{"n_head": 3, "norm_place": "pre", "bias": "all", "parallel_block": false, "init_std_qkv": 0.0679, "optimizer": "soap_variant", "lr_mult_qkv": 0.7, "grad_clip": 1.0, "final_lr_fraction": 0.1, "batch_tokens": 65536, "seq_len": 1024, "z_loss": 1e-05}
Each number is 128 + 32 x the weight over its row's rms, rounded and kept within 0 to 255. Layers, rows and columns count from 0. Numbers have three digits each. The size before them is the row's rms in percent of the matrix's.

# layer 2 MLP down (transposed), 384x96, rms 0.097, rows 125-197, columns 0-95
091:134152121139126127125112135132161129096094082180184159209147161197092097149171183131066126107155082106177144123072090214140137089123117116140126091105144176180116128156124138126164156106138098114120093095118139146052171151142101127179195110125148174095130108132148117130119084079133133117
093:078131118095092104097151147165102163141089109103144108097086161109147044079149127133093105113099156119104101188105156183105133118132068090094146101095157130150140142181133165158131047122095132066135137180143141112170107098080097133129173104127180139062127183136159103090148112113168163138
118:128135135107121075156073117151138157110066145079144153112118085152136110120131185123073141107076180177085163169133119206127111091084144123148151135110140114094129187119045114085142165101115128154181092164116175151142122137139138079151120063134084144123125168156143063125141080128143135179
090:149103137130182141145144126205127125074116187141164147169189161121210193097072140110115126132039086093125110163103142126129127171153114113144125134090115153118077080152109091135132089152078162097121150121124129098143116086090134119072092140093109097082126084148118184133138164086120121104
110:113172130118056198122165121098168121126110126181077168118152104202119164099154168088138112169135085107134164105148170147097111148082098156131157127071102100147117117133204165140136138132152117176134081095126150154050136090177155107131136121174080100172134106128134117102149130178166128172
084:091057140089140156165130142125104141171160117181097124099147071114138153147108133130108079071138127150122104071133103118103126195140118116147112165123101119134132171179158170108143131197119171131150174124090091136130145252165085148105068120092148149100105165138159133134148104174083120117
092:069087088121127161158148103152041063110075096110113126180072130123151111119127145130119122125094088101185133110142159129079123127092122146135076111151105086158162059166198118089118114149136150135174134138132124142142156159134078173162098215102134117111113131150086164140176132115145129187
107:148090191164134181097103152132146082171147090063099157129192201135162140112093140135142147132154086112152139127130126131101079169085137097144070180172176114134140095161119133147120166141146119079149186079113131198041153123104125136097140095103120082154132140134173114127098103111153104152
086:197139151094109110099088161104169189098178129120151158126160091142123113061125112110110202174108160130068168142117083111137096145096082092138131129162111145131124142125106142177098155071126097118128125082172140115080148119161188131120156137107158206126105124096125097134117173087078067083
101:132148125133162090133131092107156179120137106150088161120156151147149146133086130119083104124179135094097063118134148186142135170159095131143156198139148074143073109095097082106086136174103150132073110115148205104061162047112087174153128124144186111132119092169142180154114131146160133135
091:107116149165131107126115106070140084096151092101167104128096125088111126080078170174103090108115139156139167170126121192133149086162171116134107083127182067193155104131133108092144070093166172082119130174112091142174113174075105125131131098071111144111111082157147092094062128104116119102
078:147106157189091119129161135118147125061140139104097173132110123163093114121140098154115144144081140158086155121145109169100112085101114059140142139185135146166154132180144135154100164042107129160134153108121191156079142087104175162123182120095098127085164144195181172177107097090143093136
108:117162142162134087173143124088117182115151112081103122164072115112136182087082167194104075094141132170095149110114098140145159131137144111084142120137094126119108071087097045147106077136184158138118070181169123091154107143156135115189131164090088160097115148133131083141126094094178127151
097:099143129137134077174106155108085103152099180189128150157067146075112118094079224124156121133163126179103106169114154172141101136141160156085139130107135140144133147093135103143161064131137129134161105138125122181098126126077171171088131160139157181058130186169129180162135126110168094114
095:134136114133137066116124145131101173098122067101155105178084141155112088159193087150100135157109120139084133147129170080139088154110094145117131086135178148164098102078071134201092141080142102118055170121162178126118152065106126095110143135113148080097152113106145112107149147113176135051
068:172158127109125095120135135093119116146079121160154144108191093096145082119169132113164150117099148068110111182146109171200155108128140118189083099154087115117098156109138106127135112186178112114152070101212098121150113140179168132166150160164167168151142137170084102159106159069172134155
094:137196048124067109122117160169137115117101120160145146207146162117173100145121089153145145135101105134083068151129151117136136123124096123137157149127134133112093120169154101118036127136206091094139166089125134112132103144079104099134153150159130136048153108125135079128164123175210124101
107:113170118126174085144143142122127155107104110145130149150214175123132139149126119143124210126123102112114098146115161135172158137154153073097208159094097113138111079136100098160138072091096147084160115124117134116123080088155157131106156167164100043057160136149121150144121138095146210164
110:125103100085126133105184097098175134114134161120179123120161117089092068111154127116105141120119151107115131077144126136105095096073175144135129105162170128146186078166173083127060098122092138111140149140166103146074124098140067120123104160189142061124107085131126193093184123095100150197
088:146130083131122164113162109121089148221146147136040157088116092158126103121150148128127128155115122153113171152161074160125191156143134101122064162079114203096111130142082098099151138136120173117156112180110162079094133152152124158167103068143155115119140104127074127145138122158131193188
095:153112121115158117160148185150162110117150148146187143085070133217128128066119132053142120087117161113155181081119154136116102118134135131092121111136125159135198101164167100118135140142172176139146234176176137149187170108140127111150130134156109085155132113141083166162137106127112146159
099:139144182136143129108167106134181148121104122066182175095090165106098116106164093139070181108081095100167157108160087086111137070101134132116165080129114121145110141128079109152115158128157134100069120113159208084150178082168149133120132071133117120138174104079129098105167137078113178110
118:105241113130080141166155147137121068133140129115114166147106118101125055146111118124120140153119144133178136188106151138138197101107103166033162129131102106139111152097199137116087123166090154138151162101148123125162103113143116129174160123093103097143114136087082102113085159115143073189
087:069088125153060093110151141119133167128132106128138114149142090153083160131134162127117108130109117173200095114107091154111149179142116101075140136102162165128110149108170137121183102169130135116205179123164123175115121142139101150114098127166105139100140146170089198047141080095110082206
118:140070119110108125137092147115147107074142090127109107148188157110102147118165102096172159182162163138101124189148106150136118140127100106163090165175105127151100091162083142095112170181125123139162090077132106066087028132149164125145109116166147113131199064089143124104086154088118112141
107:108186139135119112116129141150124102140062159120071108113126123054117133142154088133121135142171144109114086093132093168099108046108126127140101130164180102118115155125113104071116157159178106137111071130086179136106092091105155103087060156149084205189132078113120144072139143087124148166
097:155076112187140113101133144172108102123117081108124146179122130094079145074109096138139161120171128094083116130106148139154083034168139074136142069131110127129088079103046097111190113119119078118110111137156141060141081079165154125112110159142113072166121094108175160118128123135130153114
107:166163128156114126084136183123131139221097140177097113077096114112106151148177065151094118106079153122159139149138113105089174073122150113091122119149124090146146144210171095102126111132117126120135087131072139157113149134111110124136081134128161095064079165151081198119117171095108178101
107:167065109075071152124134202128163091131101079173142126107102115130175126141095096175137120076144111119155128139169202136120137081224096132141145180144109093107129081116111155149066102139199086182170137123127090117131092153112088087101119113147132141119133134122122105124163129101083113162
118:129147180140111089069090180147100107135129156085148153141161156125088097150176144153161105196115123052110084137079127106154070178129096102177126130128144119165110172107048128152140173117141102139166152110156091108135049148121125150074135086185135137111103103124126162182102082123114130104
108:151119123088118172132122147145122135116144119071098221068151087104192157155123106158133105126130113178142112086147153135180102052132152118075170140174061140086091128136084098133086144094166113106090119081157163106105153155114124103105131138141116075188147146146168201138113153151117089121
097:126153122159140152175169067096114187106114085064102100143148110177175098201200107126142125121120107142130138173083181143132136139065117139089078080144175188134152101147108156099077125145138162112160144137143137116136107178088095123189069107147166099172087166130115135160118117118107138135
074:128038095189108162110100128101145127135125135097133084086134062091096138139107135080117094099121166193180077158101075134113169133137092132074089069187109094127165124142178135118156111103090169133150165151152110166156153148113088133106130132077137140152119200107124140110108154065111115141
087:112128129079118103131084131128150165121119132141131133130178163163094067141164166140113091161143152174108054170163145091122111128115114195055119179113099121125090148145145122088085119168078143105098105161226113067151086152120110137123146174158146121067109112109132185095137087177142134129
092:098097153161111146095115123131118102187110101112126161104077132139135157155077114123137089111076138093162083085195096161046080164169144136064085163152123163129154085184156110140097174127075135066181148115107130144091099134099151088111164135165125180096132140116148107084113089156131148155
090:199114131057190144166111154154138129128084067095141118118137153118086134040143179161098142168093145148118101147086115104164122112165113145174038107062141136162148130163129123125115154166108122154145123130170162186170163146099135107147156089151144167104136125116168155093136103094118151073
111:232124120075146138077145109124157134064085165117094117131157087132156175109175109150128114101167103148124131143130105074149119116167132128166102152120169142121130143091107090106126130063086107059176189036145132104111104132063138123153103109098156114140164131160188101137165150137146133144
105:098056151161133129146168099146060137167119130183047159131128131105116156173146078145163155156143091149157148109129119206156121095117085120100144151125100119169102144173157163114087130146158128201083090131071114152141098140159160150188105077134122116149146151156130090173143158150091074111
097:130106194100144119213151098131096105119067097139123093187137134098155087163131181167178112134116127108117053134173183132136144180117140130099062121119147117127162099156162147101129107207138105178144155088114174120139088121105109125139072160107068147157099145142120125127161146125141064094
102:131117172108124129175131097108139099133116173119118113177096147096165100127144104132131154157108133078113120164083036169119129117177113087179096122171100163181172128189081084096131073096094081183101086152092089155140127103114150153163111090091121146105127161099177097123133074158150102176
088:185130135079168129124093154124106103080133179099127180110108131157093131106105123093126170120104084122115069160161092072129132159127110153174079142133142127142049168153105077130143087068122117130135098116149112159107141119112218090129152198130138136063157097138103105094103069158183131118
097:186097115151150120140175106114136090173126179095168187088146138074116120084154121155186109165099135038127126160113109146112114140168125105120088086103102091169150123083177094095154082127124142115158158096150162101152112079146103187125125138077104093117143136118153179171162198122116079110
103:131118141119102150102107129153159121097092112167142200115095159115113081086119155087177110135147078129110098123080141151096143128143168110073176150132137129054098134073191143160180140102091159119127136067184124064157155081129107159086173079137157074142125100181178135169148148118105128129
086:099120163109094067134200110106130125114137119180130170152142113124136116165091118152055089108138096143147094088150077118091119158073196089036120201079135106109147149151146122128145173147119195106142136115116148151117110172101082189121132108111158096135105126167160145113135113138055133130
132:104097097156160139168147140121110133142058073118136168086134068115190167126158105169134145086117075126143130078110133095087158153105159180091148116152100122089169150110154124144173174109142127079203117107119113143078095158150202124116102156128134099185056155145160089152118102129173140119
101:088145137146143117122145162082146109134127151061105166123106131103111082107098137082107202141111131109064099152136127145176190161115112059126121079176153124162098135127138144161129100143142159067111085131110124120162086142098146133091197124111165127218059180143103158124142106101164136179
095:132109085154104099099120097122094143127152172080131143145108186129108185175100130141122110168133120098117100159199113137123097089139156176123185165109059090089065206164110166149098131098093107118060143089079122124144175129123130115074193141098135167132158124080132122170146144137085138115
105:180141167122106058140170167140111171153102137163107112129148133120108172172088095155095105097143065143063132138183061046181087106189142132115165169097125149102100076134115129138075164123135121160153149097123141150128112077085138118130100147134069141101131093089111148124137138083186125119
113:142169125090149147079133117154122070159150182127186096219096182116162155109115107167092045109131125124110114128112095142144133212128117073177091121077171126118156105153130176119090145163144142169132104138155097176139142172118116103094138141113093151126133095093115118118099108192118109185
095:122146137107137136114138146170129088151091172108126106125146100128134130142138197076174166160112115127113144160130067104164111210096143118128114128052137129104149138129152217144217151183106074158120058122068104140125161128176140123139084124128090108091126142166142177087131136158150101163
112:150127149148154138142140228163117127150122140079077101103110128154142119156117163118145129053138107091128086151131125072145107161103142081100151139159118132121135104150150153146190114116134221118149123139108050150179102085119132101197139091065133062106141062133131149179117143099117115117
088:131103104164113119169141136080155096112165126113105087157124081081141147143118146121137087079133193178142140115095128106098073133063148122076155092124111163134146119142181064057126130102111126097096188113126154186188155148132057109134142113096144126121134188127132156104104209143097116176
077:110186114102151190114100166107153133084122083189149128096145119163120115156089097120144107127186104113121150112155128115094175120135146093099129046172145109135132132074118146089205175132066177171145203126103106137109108136190150164117135141158144132104088193134099136140089135136148106069
083:090106130103119142114159164149137058126114165132144145104110147061090202105123077123145120068126122106101116090112099127127117113128154085157066137069114101068165197201117139094146115103095134131113107128109129133113142163168116149117148061176139171161150107089175148160159164190080143094
085:200152129148131118114182180145078141154134128078116081126114105162148131099079131156148112183106136108173162191134104143093166147200141101135053089164124122138106121114144141152130102112159124164192083077110107160126171138086151123161118149141140160142182118191110106117114150106132207180
089:150103140101169117146134140129114138160149108127062169076075165183113110160125190194110116143102091162112161131075079100175153194111119130120139075121107149132057143062093153149130139131117117115114108130126140170142131099146096072094135079106173081150170121131077197191120122140120139108
107:178094117123127153136181139095167082096144096120114145134164156100162094098114093149141141134124128120036169074130116164192095159108201135116142143141080173154117122198120098179124159105131129156073177149154141172127113143086136145119176062086165124104115095168095102167122115105146164088
109:152065144142148117148062138149113077107087124120150152185089160109123137087108127145172123168170089119119144176126128149174099225173163129133128090163097116125141138101102170137151199117119098140104162120177076120126176171082097115108213170107150169096122111144123112171108142117163097126
094:187183103144113130122170151181105109137097173134116195109251149171149143178186117124132142184173127114140146105126159129141107136110112160161117128058114123103121143140082153160150106117157119155094131153147160086111115119125164105178078129130130159113144070151090134209148098118105148097
121:112123149135114110121102125145137090118124113099153137089144180145173165149161063096145191181121121179169133112159092183130118160119141206156170144141107160136135110128144095126132136248116119144076092122180153171107110112158133161120105086097161175136119160084077092126065123113099158143
119:170094157110140072104141122116079150185062155137083141089149109098085150120169093168165117155094137074099128087094131084160076115128101103135163132057106143143114126136119144154154144056186180116142166122161091085130164176108175161083139151147138166120140142150076141080174127109110127169
120:134199163172136162145173089146096141132107101173129126087181135164120092166180075104091184120158098115119154141090108109101160066126097142143156143067135138139139131153103086189068138098134136120131115090117140098076101079127218136087131158075111123177110110129085113161119104086150124108
094:144144125107079167078127168147111130109132165143154142134217134121081168154064165172128156124155137136112046099116134138140069051082117126166073186139130135093097146131143107133126134182157078180153075071157167120099126143121172152123162126149089161096104150148149143112171101145121100135
076:123107161116145088162153107119181136129172149114114148118197093109165133212083122133102131127159095146166095105141117121143147151110128099093145170110145154156176185128123066057149172126128121137149151187163126161138056162227110147150106137097153158119086124156118161162111112165068101138
111:127145170153107135141114142192116142156193104108102106150124098122144139120173149133179123053095105120145117166128152073114138117079126092090097105106133153109171142206109111126119128040149137148153157207114114124159162128110148111182114145070081198138185182131145124143091160164135144164
091:148138169188131041122134181145167198136174081060118135171196089145130152132067121119105106191106123134175158163099135134134065095092102155113089146139112153130104144107175111118098132117180124164137118067138136092135112120130133066142132145080147146148139192174098122113122150124112097121
086:130106143142077129081041092090147155144138136100135109143169132111174129156104125201162133144077152126117080164102118150102153108128103121102112052135148141139148178065077148044085114081099115145139188135118076130172159190147099104150177141083143159089118134130112138135111160159108135102
112:079090136094194095101112173134125103142117145159140157141145167120157102179123107140150155139141129128126123153137145135157040124103151130096109096147086096193096092176086124109157114100113123090127119197140113043134089085115101103141122130187135065084129145075082136120163099069129125193
104:078152146127137157131155181125138130158146117127122186150168130166120171140150140140083157130153122117118130109088045124165092195185086101133163164125095107102118075159102140086129122122144143122089124167094159069190091078131104131091164105129129130101136182071187124141167135217162117147
111:150154165110117139074148141144123091091104151082170123126082158166145136088106156116073104131119124089141089166117169190104140100171113122087205164090167070136180161117144130132098109159128130092144218115084145092190132056112161115153126132081115108171107145161147167124142164107121104164
091:092109133106132144167162166162110184115144147097123138100116117130137157103097170152144115144140157057126110139155163058155133160088172166106080195168139134119150138155154115125202127156095099165118136113112089130199125170080085145125109119187120151111103166144151183183139064124094133201
115:150148174129079180128083100133170105066164119121188164131080089141129153121195135056130144137149142118131124100096142162099135167097129156132103157128154194106138126097040146210071090135089117122106133196155114088126114160108175114123136159120111149122141085161164137171135106117120091159
107:124129130178158114125087098136103065150144135166139134118124203123146078144091141133105150108145183181142182128052175142112091156114085085147146168153147138151189100118141126096129081095150168078170098114189149120144190123109145180161099116090102100138069101159081130065148119126135131142
# layer 2 MLP up, 384x96, rms 0.0974, rows 126-197, columns 0-95
083:101177099070048103143148144173161151195128161122166110109062203100167137118167160119149138164139143157097113150082087128124134127120108121109135068177136118144140096159117169156142117129133157126146106129178081124185171162132096172130123125157139174167159185142153113153179159073128087165
113:094145116107138154120199156136179131174144105117114164106113141103085100143166107186116108139122126110122119136139039179082162150182144171149103112186170088107210149110133168182153127142117134068075091128095116086150147096069104160157150095123113128135129110129155135143186086083086126121
095:111172134148139147153179182095129145131112094145136065159182130084168120100152186168099167159092094140098144092131126136136184156133128134208116085142081110032109118162140138096108172208126080147089134166078101127181115178082138125145111107136103148128136134144174103137102138149110140116
106:073180136175109137183147113130143102130170136113117144124120130160113078136160148081145146153128160160166139206135193093121100162120130181160147095157134082116141095099148157128066102122105134137128129127136130197155172147157140165180093137040117085168176105179095156102130146143095062148
087:141126134088103134095121096164125151114156117070122165182116126153200124072116080120183126119098090138133161141110138186107123160054101161119148110104115165101126110085129107118146097194122095176169083119160156172156105094160155083192154072172137180119072126113093130124139135105066118155
099:177151157104110080128105060110097156131109096151098127166141079105114098151131139082158153166091133146169158158168148119135092181127108187169116112102091144130155076102150077123160138114121112161192106108159119144144185173131111153188102143164143132107143106171117095098107131065228141168
098:088141082127118139143133141122149149094101068091073139135104094132143165088171125162109156162153099132102132165135214145058162161109151138121156100125148106151149122172158147166143163144113058110181109154194086105076176121124101131075152120096168106080061153131146102107128074184126133134
090:094166134106123092130058114150069181109147140089124089105139100120176111199165143140109065146192141120159072132086174137072142146150135158163154134103088085120125114060138152165146095098110109163088103106096108113132104113117063084142113137095130159185142061111157130099094164122162113127
100:083092149240150142103135104119117101090170061139157142136072106156128148100143130097115115115104167091129092183088152157149149129117118154128145129148117139061154156158158122124141167166160093085123123060145128181184100136128197135123140124132178121179127098095091176114165139190120150101
089:133124146132112082053100082121108113105101103099164145164079186135075126126129148123178152085105098065139066167072171170147180128159142059125170090138085118117102110084129144162152145150129117112129156086128114134178164141141122118141150132131121147080092066199142145141133161168178142171
082:103193134083153140064087170144140089122116146176224102082165184120134107106108129145143125107183112110181130150112170093119108115130170165128107112107100170119151118092161170160121125097171155150058160148186128045163108154128135124089094121175132088161150101154131134127128106123148117172
105:113140108159141107089098116105076110124180147134140087137128134124109142140185105174135114129161150139074123091101138201169217146171139101118146105087109170078149135162134165116145092165154091072097128058129108121133161143145132178158133080099168151138165115154109211061118127075151139135
115:102123124121109166136118114129107105101172165153117151102113104141205098060191101085083128093149129123139175088153194148136112114157096124198164130170087137087143102101144116067121163179138106115177139163118121109123103122170118067192123116175097118144114112117079114117108103136181206147
096:093128075094068172135152127146126072105103167133154149100152150077080121098102165174142105131134088109129142151086152167156124168125068133175129063091125143121104109139077047177171130175166105147173094098151141097114140073142126059136116101170161178129151107118121149075128112096156146114
052:141155195086142130171106165129069115169111156168150150113161091098143111079156174104217123149164118150146111218136160150175125136104082162189150106123099169106111152083094153133172129149125121123126080158161127104151069114152087161143103136169163158088125133149128122159180156100081130114
095:124185177180115199110118171122119162106154147085132140176137166157112158124142079214124117125048096155047136092165116141106156136168131135185076097142119142140164111170154166104141142146096086080147147127121111157131186183148158118117151133136080139143087136125069114131139118114118095087
109:139106113158064142104117108152148153159114203118119118136132123166107105141154141173141156127096157166082134129057130155147149165106137096136114110040128104099174150167055137139144179139118077070162165119074084166103105114144150186104109039166103147143140125159119161142092154141100096145
094:153164129077133114159145169121126165171065153090160081138110100126063113170156160117173114146182133113145130154060184131144123116169119122132170096166111108136092127103059093108127073133106105161107175092133085194102117092084094095083178131146158137110145101143071130156157132124139135059
084:139140139095145117161140136071128103147156157067158126099149175165143157102094165165137114153147131102135139117095147134129085076099116149141125107139121118184127193081153179142097114169122107166118095054152130143180167127155126122209154133097180106148129175114056115190143157115112191059
089:071122118155166116100130160122103107067155105148121142119178176094101134141166088127148151071170133080094172191075147118106154118125146101200077130176097126118132104094138160076164122067140126098122115121094078067133098084098146119131093168117172167137096128189122140111097131115164182162
104:172119094134108099117130104113102130162170126171134113143084122168138109106090147174177096143128119187177117158151185183151074158113087130131133149134103098100220120155134156083133131164083123164209151184094115146071066118162124130120128114119160151065099126128075117161133112101145106077
110:140121143141110152102157133077088120145090166139151095119134215090114143173143076151098110128162105152199143133082117121144098155135101161108204105101181143072199107090108149084150114124135103074104127151147158092112109127115154096141111132160096155185115083142096180117196142132109066155
097:136200113148148147104131192152102078142118133109149177121129128108129137112155093194158088129161148130046139171122111080108146104103125114168112117145140084159125087128128139090132129120144126148097134141109136149126105111157113158024103090093113074149105145125142047224108187112089103116
113:122051149167142111121129132090133130155180119139127107199135121137130137156174090099171135152146170122169128118110102161189159116137120147177162132134087150067108121136083067116115181121144085163160172109122144121108147105227093073128121090144125175129113079136098130164063147179168098112
117:144197154158121104041137122163157136139104139104047107140109106108101159085131128145115084114175165111143145147141117162124132153142166112189110103178166129133161097122078130095130106123101077124087088109096118105124126079080144160146131093157111194129122118107239147074108149143121161092
106:089106113044139069165140129056131131139097134122126128117138129143083104175168191083135158133084165153170088159122082124075117183100094125119140135077095111187140180080147164146127099121117153164111069147102125205114149081145114123136155167109138115080143108141063119098145109090133116123
114:202108120151117162135130140151232092100157110212118114225091116141079107146060147149167150123188096127195107109138151110096116103122122079136133105082150142159162088173142106130137177116167098111110150108127134136125118096099148181141113149108152120156097143138130075147145104130096104112
111:146110115049097120104183132090103156116084190090160184136140141134092106145095107170180201115095148087154170109106103169121158132126160157143146143111126102115099133168125061140110174183149071109106121107136092126117157167099143109115153165123106180142058132158083150099156173106185106123
102:075100164165118126149225156055140130091148087141108124167115110107152122063179167127152087140101117067135121124132119112120141098117156161159117092109060132086095165123163149126146110124160092151083157101118135131118180106121121099147099152118088125178186174143102133085183123213133131104
108:104049083141094127064123129087128084135127150110178108080109102160084197171139122090134104158120127091146095137086064153141128178156114144175041095118135126111119177150123120083135149114120120117133156114062073101163163132188149101167136166121147132112115101127134171127102154107156189162
107:102196160109116129099113154106150171119142159160132135144131135174175152168166074139152141147143138087113074120134166085193185128050143155176183106165101169122126102083097104116116157194154127142087098176122114140167163194133095112145132147161118104189155118119096096166152096078143129108
083:128169149107117116127111220116152161141125148096167146159109159143125143168147141137167139112129189151171097145176113117103032104081168049081115139092115111148162157135126101136125122080074099105104160145098140107129115038113156124141096127131134192099123173102148099081086127130102158090
097:178078160167185180173101128110142149145148130168086123142152151113145176101195137155144131060185091158157142118055120140151092138169097180203104111131083166176109142123122113109176096119144111172087119110072079133121116164140182116180145141127163121096147095159166130149130124107127140142
086:134132137055089115176187107139116138160118132097088088178102182115098107146182193090134135070163172177136126154137134208123129143101135118120137139111088124167145157143124158164157081159150136117127101128139195169102110100130101124147141046108120168078181126110111135160174094071134093128
089:114136084190150162103071137134138125170146125094117132130090080109130135150140083141121048134175148078124110095179147122112126139097136202168131116116134125150108115094134077101140123131159168086121228134124152107160175180095119169086105135145108053190136176106187128170122116128137117147
106:082124152154118119166153168130152134180153099195129131055115143115116104161184120134122139110114183161116183139165148104092155113073150143184123139134114142109198105114102184186127123132104188099130150166136190180155145072173117079139096067121117129130124121122086153127133067165134151168
098:110095119170141138185124106143099046139136197117091156056142138115223152114176145111121124156141148135112137132114112160179137110156061154169130097143060118112146124148107142127165093162141113088112116158141084069140163113126080085146152112170117116208122111164125121140109087163085097116
094:116121125120155174119095066147115147115132138149108138123101092133142136141165069177087069137180157125127148095076168122101141124158146136139195071193124070101096114154158110131121166090140134064090111113174082216147120098125127133092079130066064138154092087149124098123161159138109124151
086:138184089143106078101097069156125106146138170107109109131097159171114106164146125107174113109153193125135128139141165162125098121135116112157178098200136100087136051101086165158129102096094105040152151122088156097138131081154152137121137122106108125117161041106171142134185104152150120071
106:077167119128090112074119149136051174129070094147162103119134134168155116111165065115133071092144156139130114106117138161139056117133100124094194128140096099092148081138139160113089146208061131112152150182137091152164093088124124144158081148121103124111095105106119157123114104046124125116
095:084051109103150056155132048105117152125106131104121184154085068112048155119157103135127113089116156107189115082097100180157090128155105155129082129140124146130122159111094108155147108099093102117144146170098137117103199108191145116135129130125147152170140115197096159125170088157146137140
098:144181126133131075102057138148153108147104062152125159130175089153119163176137115154147130090093088151159106094134143128076163151119119157218106102146139070154135053124168167163100134094130095159114153104132166128101094126135125121090143150192074163135106096169083183119105130139127105187
085:193155147147159140090099211144160086128112150111168139139070057121171113129112127136133105147090116113113099110200171121096164114127141126125102090123106177121062102119146159033154144170105138127113120105135133235163121094151149125094113106139160126142121138129084094153093164127119101085
148:086172152146124093171157103097138135161197114104146123123102137113160157135149114088184113149204166111107107144112115171178102109154135109137144066119136126121128127115073100118073142191124087156135199101118073121159106142176109115154010111110153144159093155121132113152090125156114079102
099:105141074135164078106127150138163152191101146154101107166099116114106170135155112119128170101130095124145100100136106114201214128128110112161122083135101180162095122071138089156116164106087123169117150129157092157163122047136121106112136094083172106139170190108098167137146115109089053162
094:124179064124153124142104174135150124155100073155138131150085113134097122140161118112168107155073129125135143101168134110065181125097090146159112079160143133125107022138089132146061149143101149183116142162142124172144217130166094128118106118106152146137152125119120084133084096159113137044
097:114162138162195127166119156155130090131072138172164180169138161094185170103133093178090151131140169071126126169114114099110177130131139147142097065136162093103095137119150157159175178160126091100046100121158052128164095103144060150125131129096117132165100104125093096148160137117144108146
106:158078120197069105127171142129128151119159127145135125099118145134164146166236087086149136139089110092113168130133100188126122188070135140161158125141103170160150175115140141117098102141160071090113140129108079094187201077098093138127117153130100130103092096140107136172148162103135158096
099:180088135131024156143100117085090119139109144097088107107102052152090091127136082172146105150113224128113161134139155124168116162140099140159110087116147165115129119152086108083084151103103118063145170148157088155150118145171185127088131081127134139119131079152065120140101143138112151125
105:111131106158144194175111133149162114113091134049115135142107149094082078111121079127134086132105128135136105183151113200134182163113127144167176111153074138131117180079122118138113122145151112046127127182145161111141136136174099127120162078115123142136174144107088093150111220123106113195
102:045147135137124153088106195168124174089107133101145137162125170158151116121044152095133112128159091124131067136153116140116094148108120120125161111103117097106070126053125108160116150150133115115074156124103104085138167097141105078120162130154118135116153046070139079100152063079159090106
090:106181096120142111110160143138162186112135137157100179156126126137087172076158136156151117134164062159102119113157138154134129133112148131203100102134067095148096144022182161183100173183113136117149114069155125140128172111099139128142210104104145157097166111158139136142134123079129139158
083:132083141083110165161118127111154139100135181110104118111099115168133145148145156138154170135052177101178129123156100168066135111186123129124145124144152109071111114116132172174148144126109087083179085175103142158138081109207126128125073187106118172106152188118100146134186088145167077125
094:095166138147139181128107177127156120156093174130166165114131143191137132154165158129095125095149097148059123082144124115157137085073117163128142163088154172155173157125110146102116135175131113123058168185132150120153119069111091137168135097091120045149088131083097100197117126146149074095
078:109133148125152072123126122138100144148134143116127156118105147121130109128149073121153130122099119156145092100167163122155112156088178221161136099117126077125074089075062131127110142140112049122050092107131143144139103071125107121134073182083093149104121115104037135173085188110106134142
098:127152158178155159100108074146134108118121100118118130095124084120100232087117099085112137095162078130151108043083121146121123126119175151209129086131137162134120142035134141122120155159129077110116128089137160103104108095117116117165086122162139160144128141185169059147169109146160121134
114:116153123138191139129137176169128090141161133169117136153122146144146148079155127094108119159088148122170139135179099154087123110141164166173133062186074096115113177059126150124117107106134134111085112066140084074170128115143121155192135154112127142203105139137045206104131106133108122099
094:083101170099124113089125139120113153125068123116135100098088066100115091149044134155106143173118088137102109141096143091136118142122147115162161109113061063062060174112100171146104146130117122059119096126099097121148151101087175146074099157141149123117193171150154150111147085138126164170
114:137126118135053096128132150126129209147090071146100156170121143135122147202150087112120140202096170180127151187149123168107146161134148143126126155102085126096142151146138165090075147091037099130078132110158088156122136157103076159144088138076158150105130176161137095143135095122150113156
113:162140110133098116133141179134082138081097132194109088159123137135093115136090088128082147152133150083135110149146135214137094122084160114164129076083088131098139115159144136106105135175125096104109177137100142113118157201119063177102178153102093146106030150145087121166165140138132089169
123:109131113090137187130132131134131112130114104142162124155154154151085106148157113120136138135131147158131082177104158116117141143172061195165094093138213106096123074116128133100141101178141124154084118124088162126145179175176105143151132197138132171195075160203114102174134143111078070115
104:137160137118108131095085088153174121140131129082102151096181101091120129163114090105139130137134116174113095161179118152151194134086140107136146176184139108112117122088132148164139079171077112131178133160192165171144159082130111155129104098132204114131130161183033071145159135143077135146
093:108133168126119112066160160108144159104121148122171196118144143115135129075142138125168098153090194100153100128117197122127111155110157115138151138150146111144120169062103147175164175147108158122154093121178177126139146069148204135142166147150166179191107181151088101165181117167139173104
108:163144116095043100099143065097084138118128105123190095093143096100120125156154081118127176082137180139167173154206143159173110116121169176100139166126138139062138087170140124099087127180141048092115103105103125131123127120122153087113106125167165158154120110066133120079114144128096128119
095:128145167095137111075162150136147168109124122125133138119185115139126115141136109126157165189198101101148118117093141134093129175052175097132194120154178052152097067161156184081126116144131113112128045095119108159129122072095152186091147133128154179155131150167114092149142089123119148151
096:190163121172127170090182100130163115110158181205076141098088160099133155051159165106087070116179097168120137157114136113080096085160143121159175078118096141121080155084105103135106132146117119151084121119128119130149114111069115127150109131164093133134166095157141128135178079070119159134
106:113152124151128108139128148152170094156153196144124190124111101156114116113129205153047113048129171144110147129165152160075149152145095121149167100092168118163146130113096177143060140168108093104129099127179157140105079150061110117149132120108097160123111083156099163114156121100051106115
097:116089150120156137169089101134133130185163165106119132133135199081163136124165137178130071106120144099182205147121124149161124127159178140205146131093093104159161152080141128127130195142122127150134135140132130148109134093134074109174104133105123104141102046118078144165191092140103106199
111:118064177094137169188097142120100037107160142133129174153086108139131099131116147116135056142113140121151115159073083198123139135196150199103167119141115119134110147102136087184108147139115141105123121123185126119143137099184065129116174097117146112088121082180078158145145109113108093138
086:187093067187174091130135099142139062146123160153150078161117150053134128136088125108080171154191105144149172146102158119112128090148088140203094122122159111111131111117086171113131088123130093134070126132137125146094134133107105095162111178075124125140141059125080102142139181150126157071
108:107107061147156114119084179125080103133112120141196112119141146141120135110074132148129174196167071145107131168098179081170055108096151167120117084069071108130134142152151121128172157141156087146090107083146123128168097117120160154106113193149140097148096137125076087146144120144194094114
099:100187072155100107127123096187085095169139145135145135143194173072122158126093147158109083120155080075116148159146160191135143126164133128155140113116143129151131145115087180138141161158099066068139126146096104102183124128109132092115109153135105166094129197080107151089174185098179101156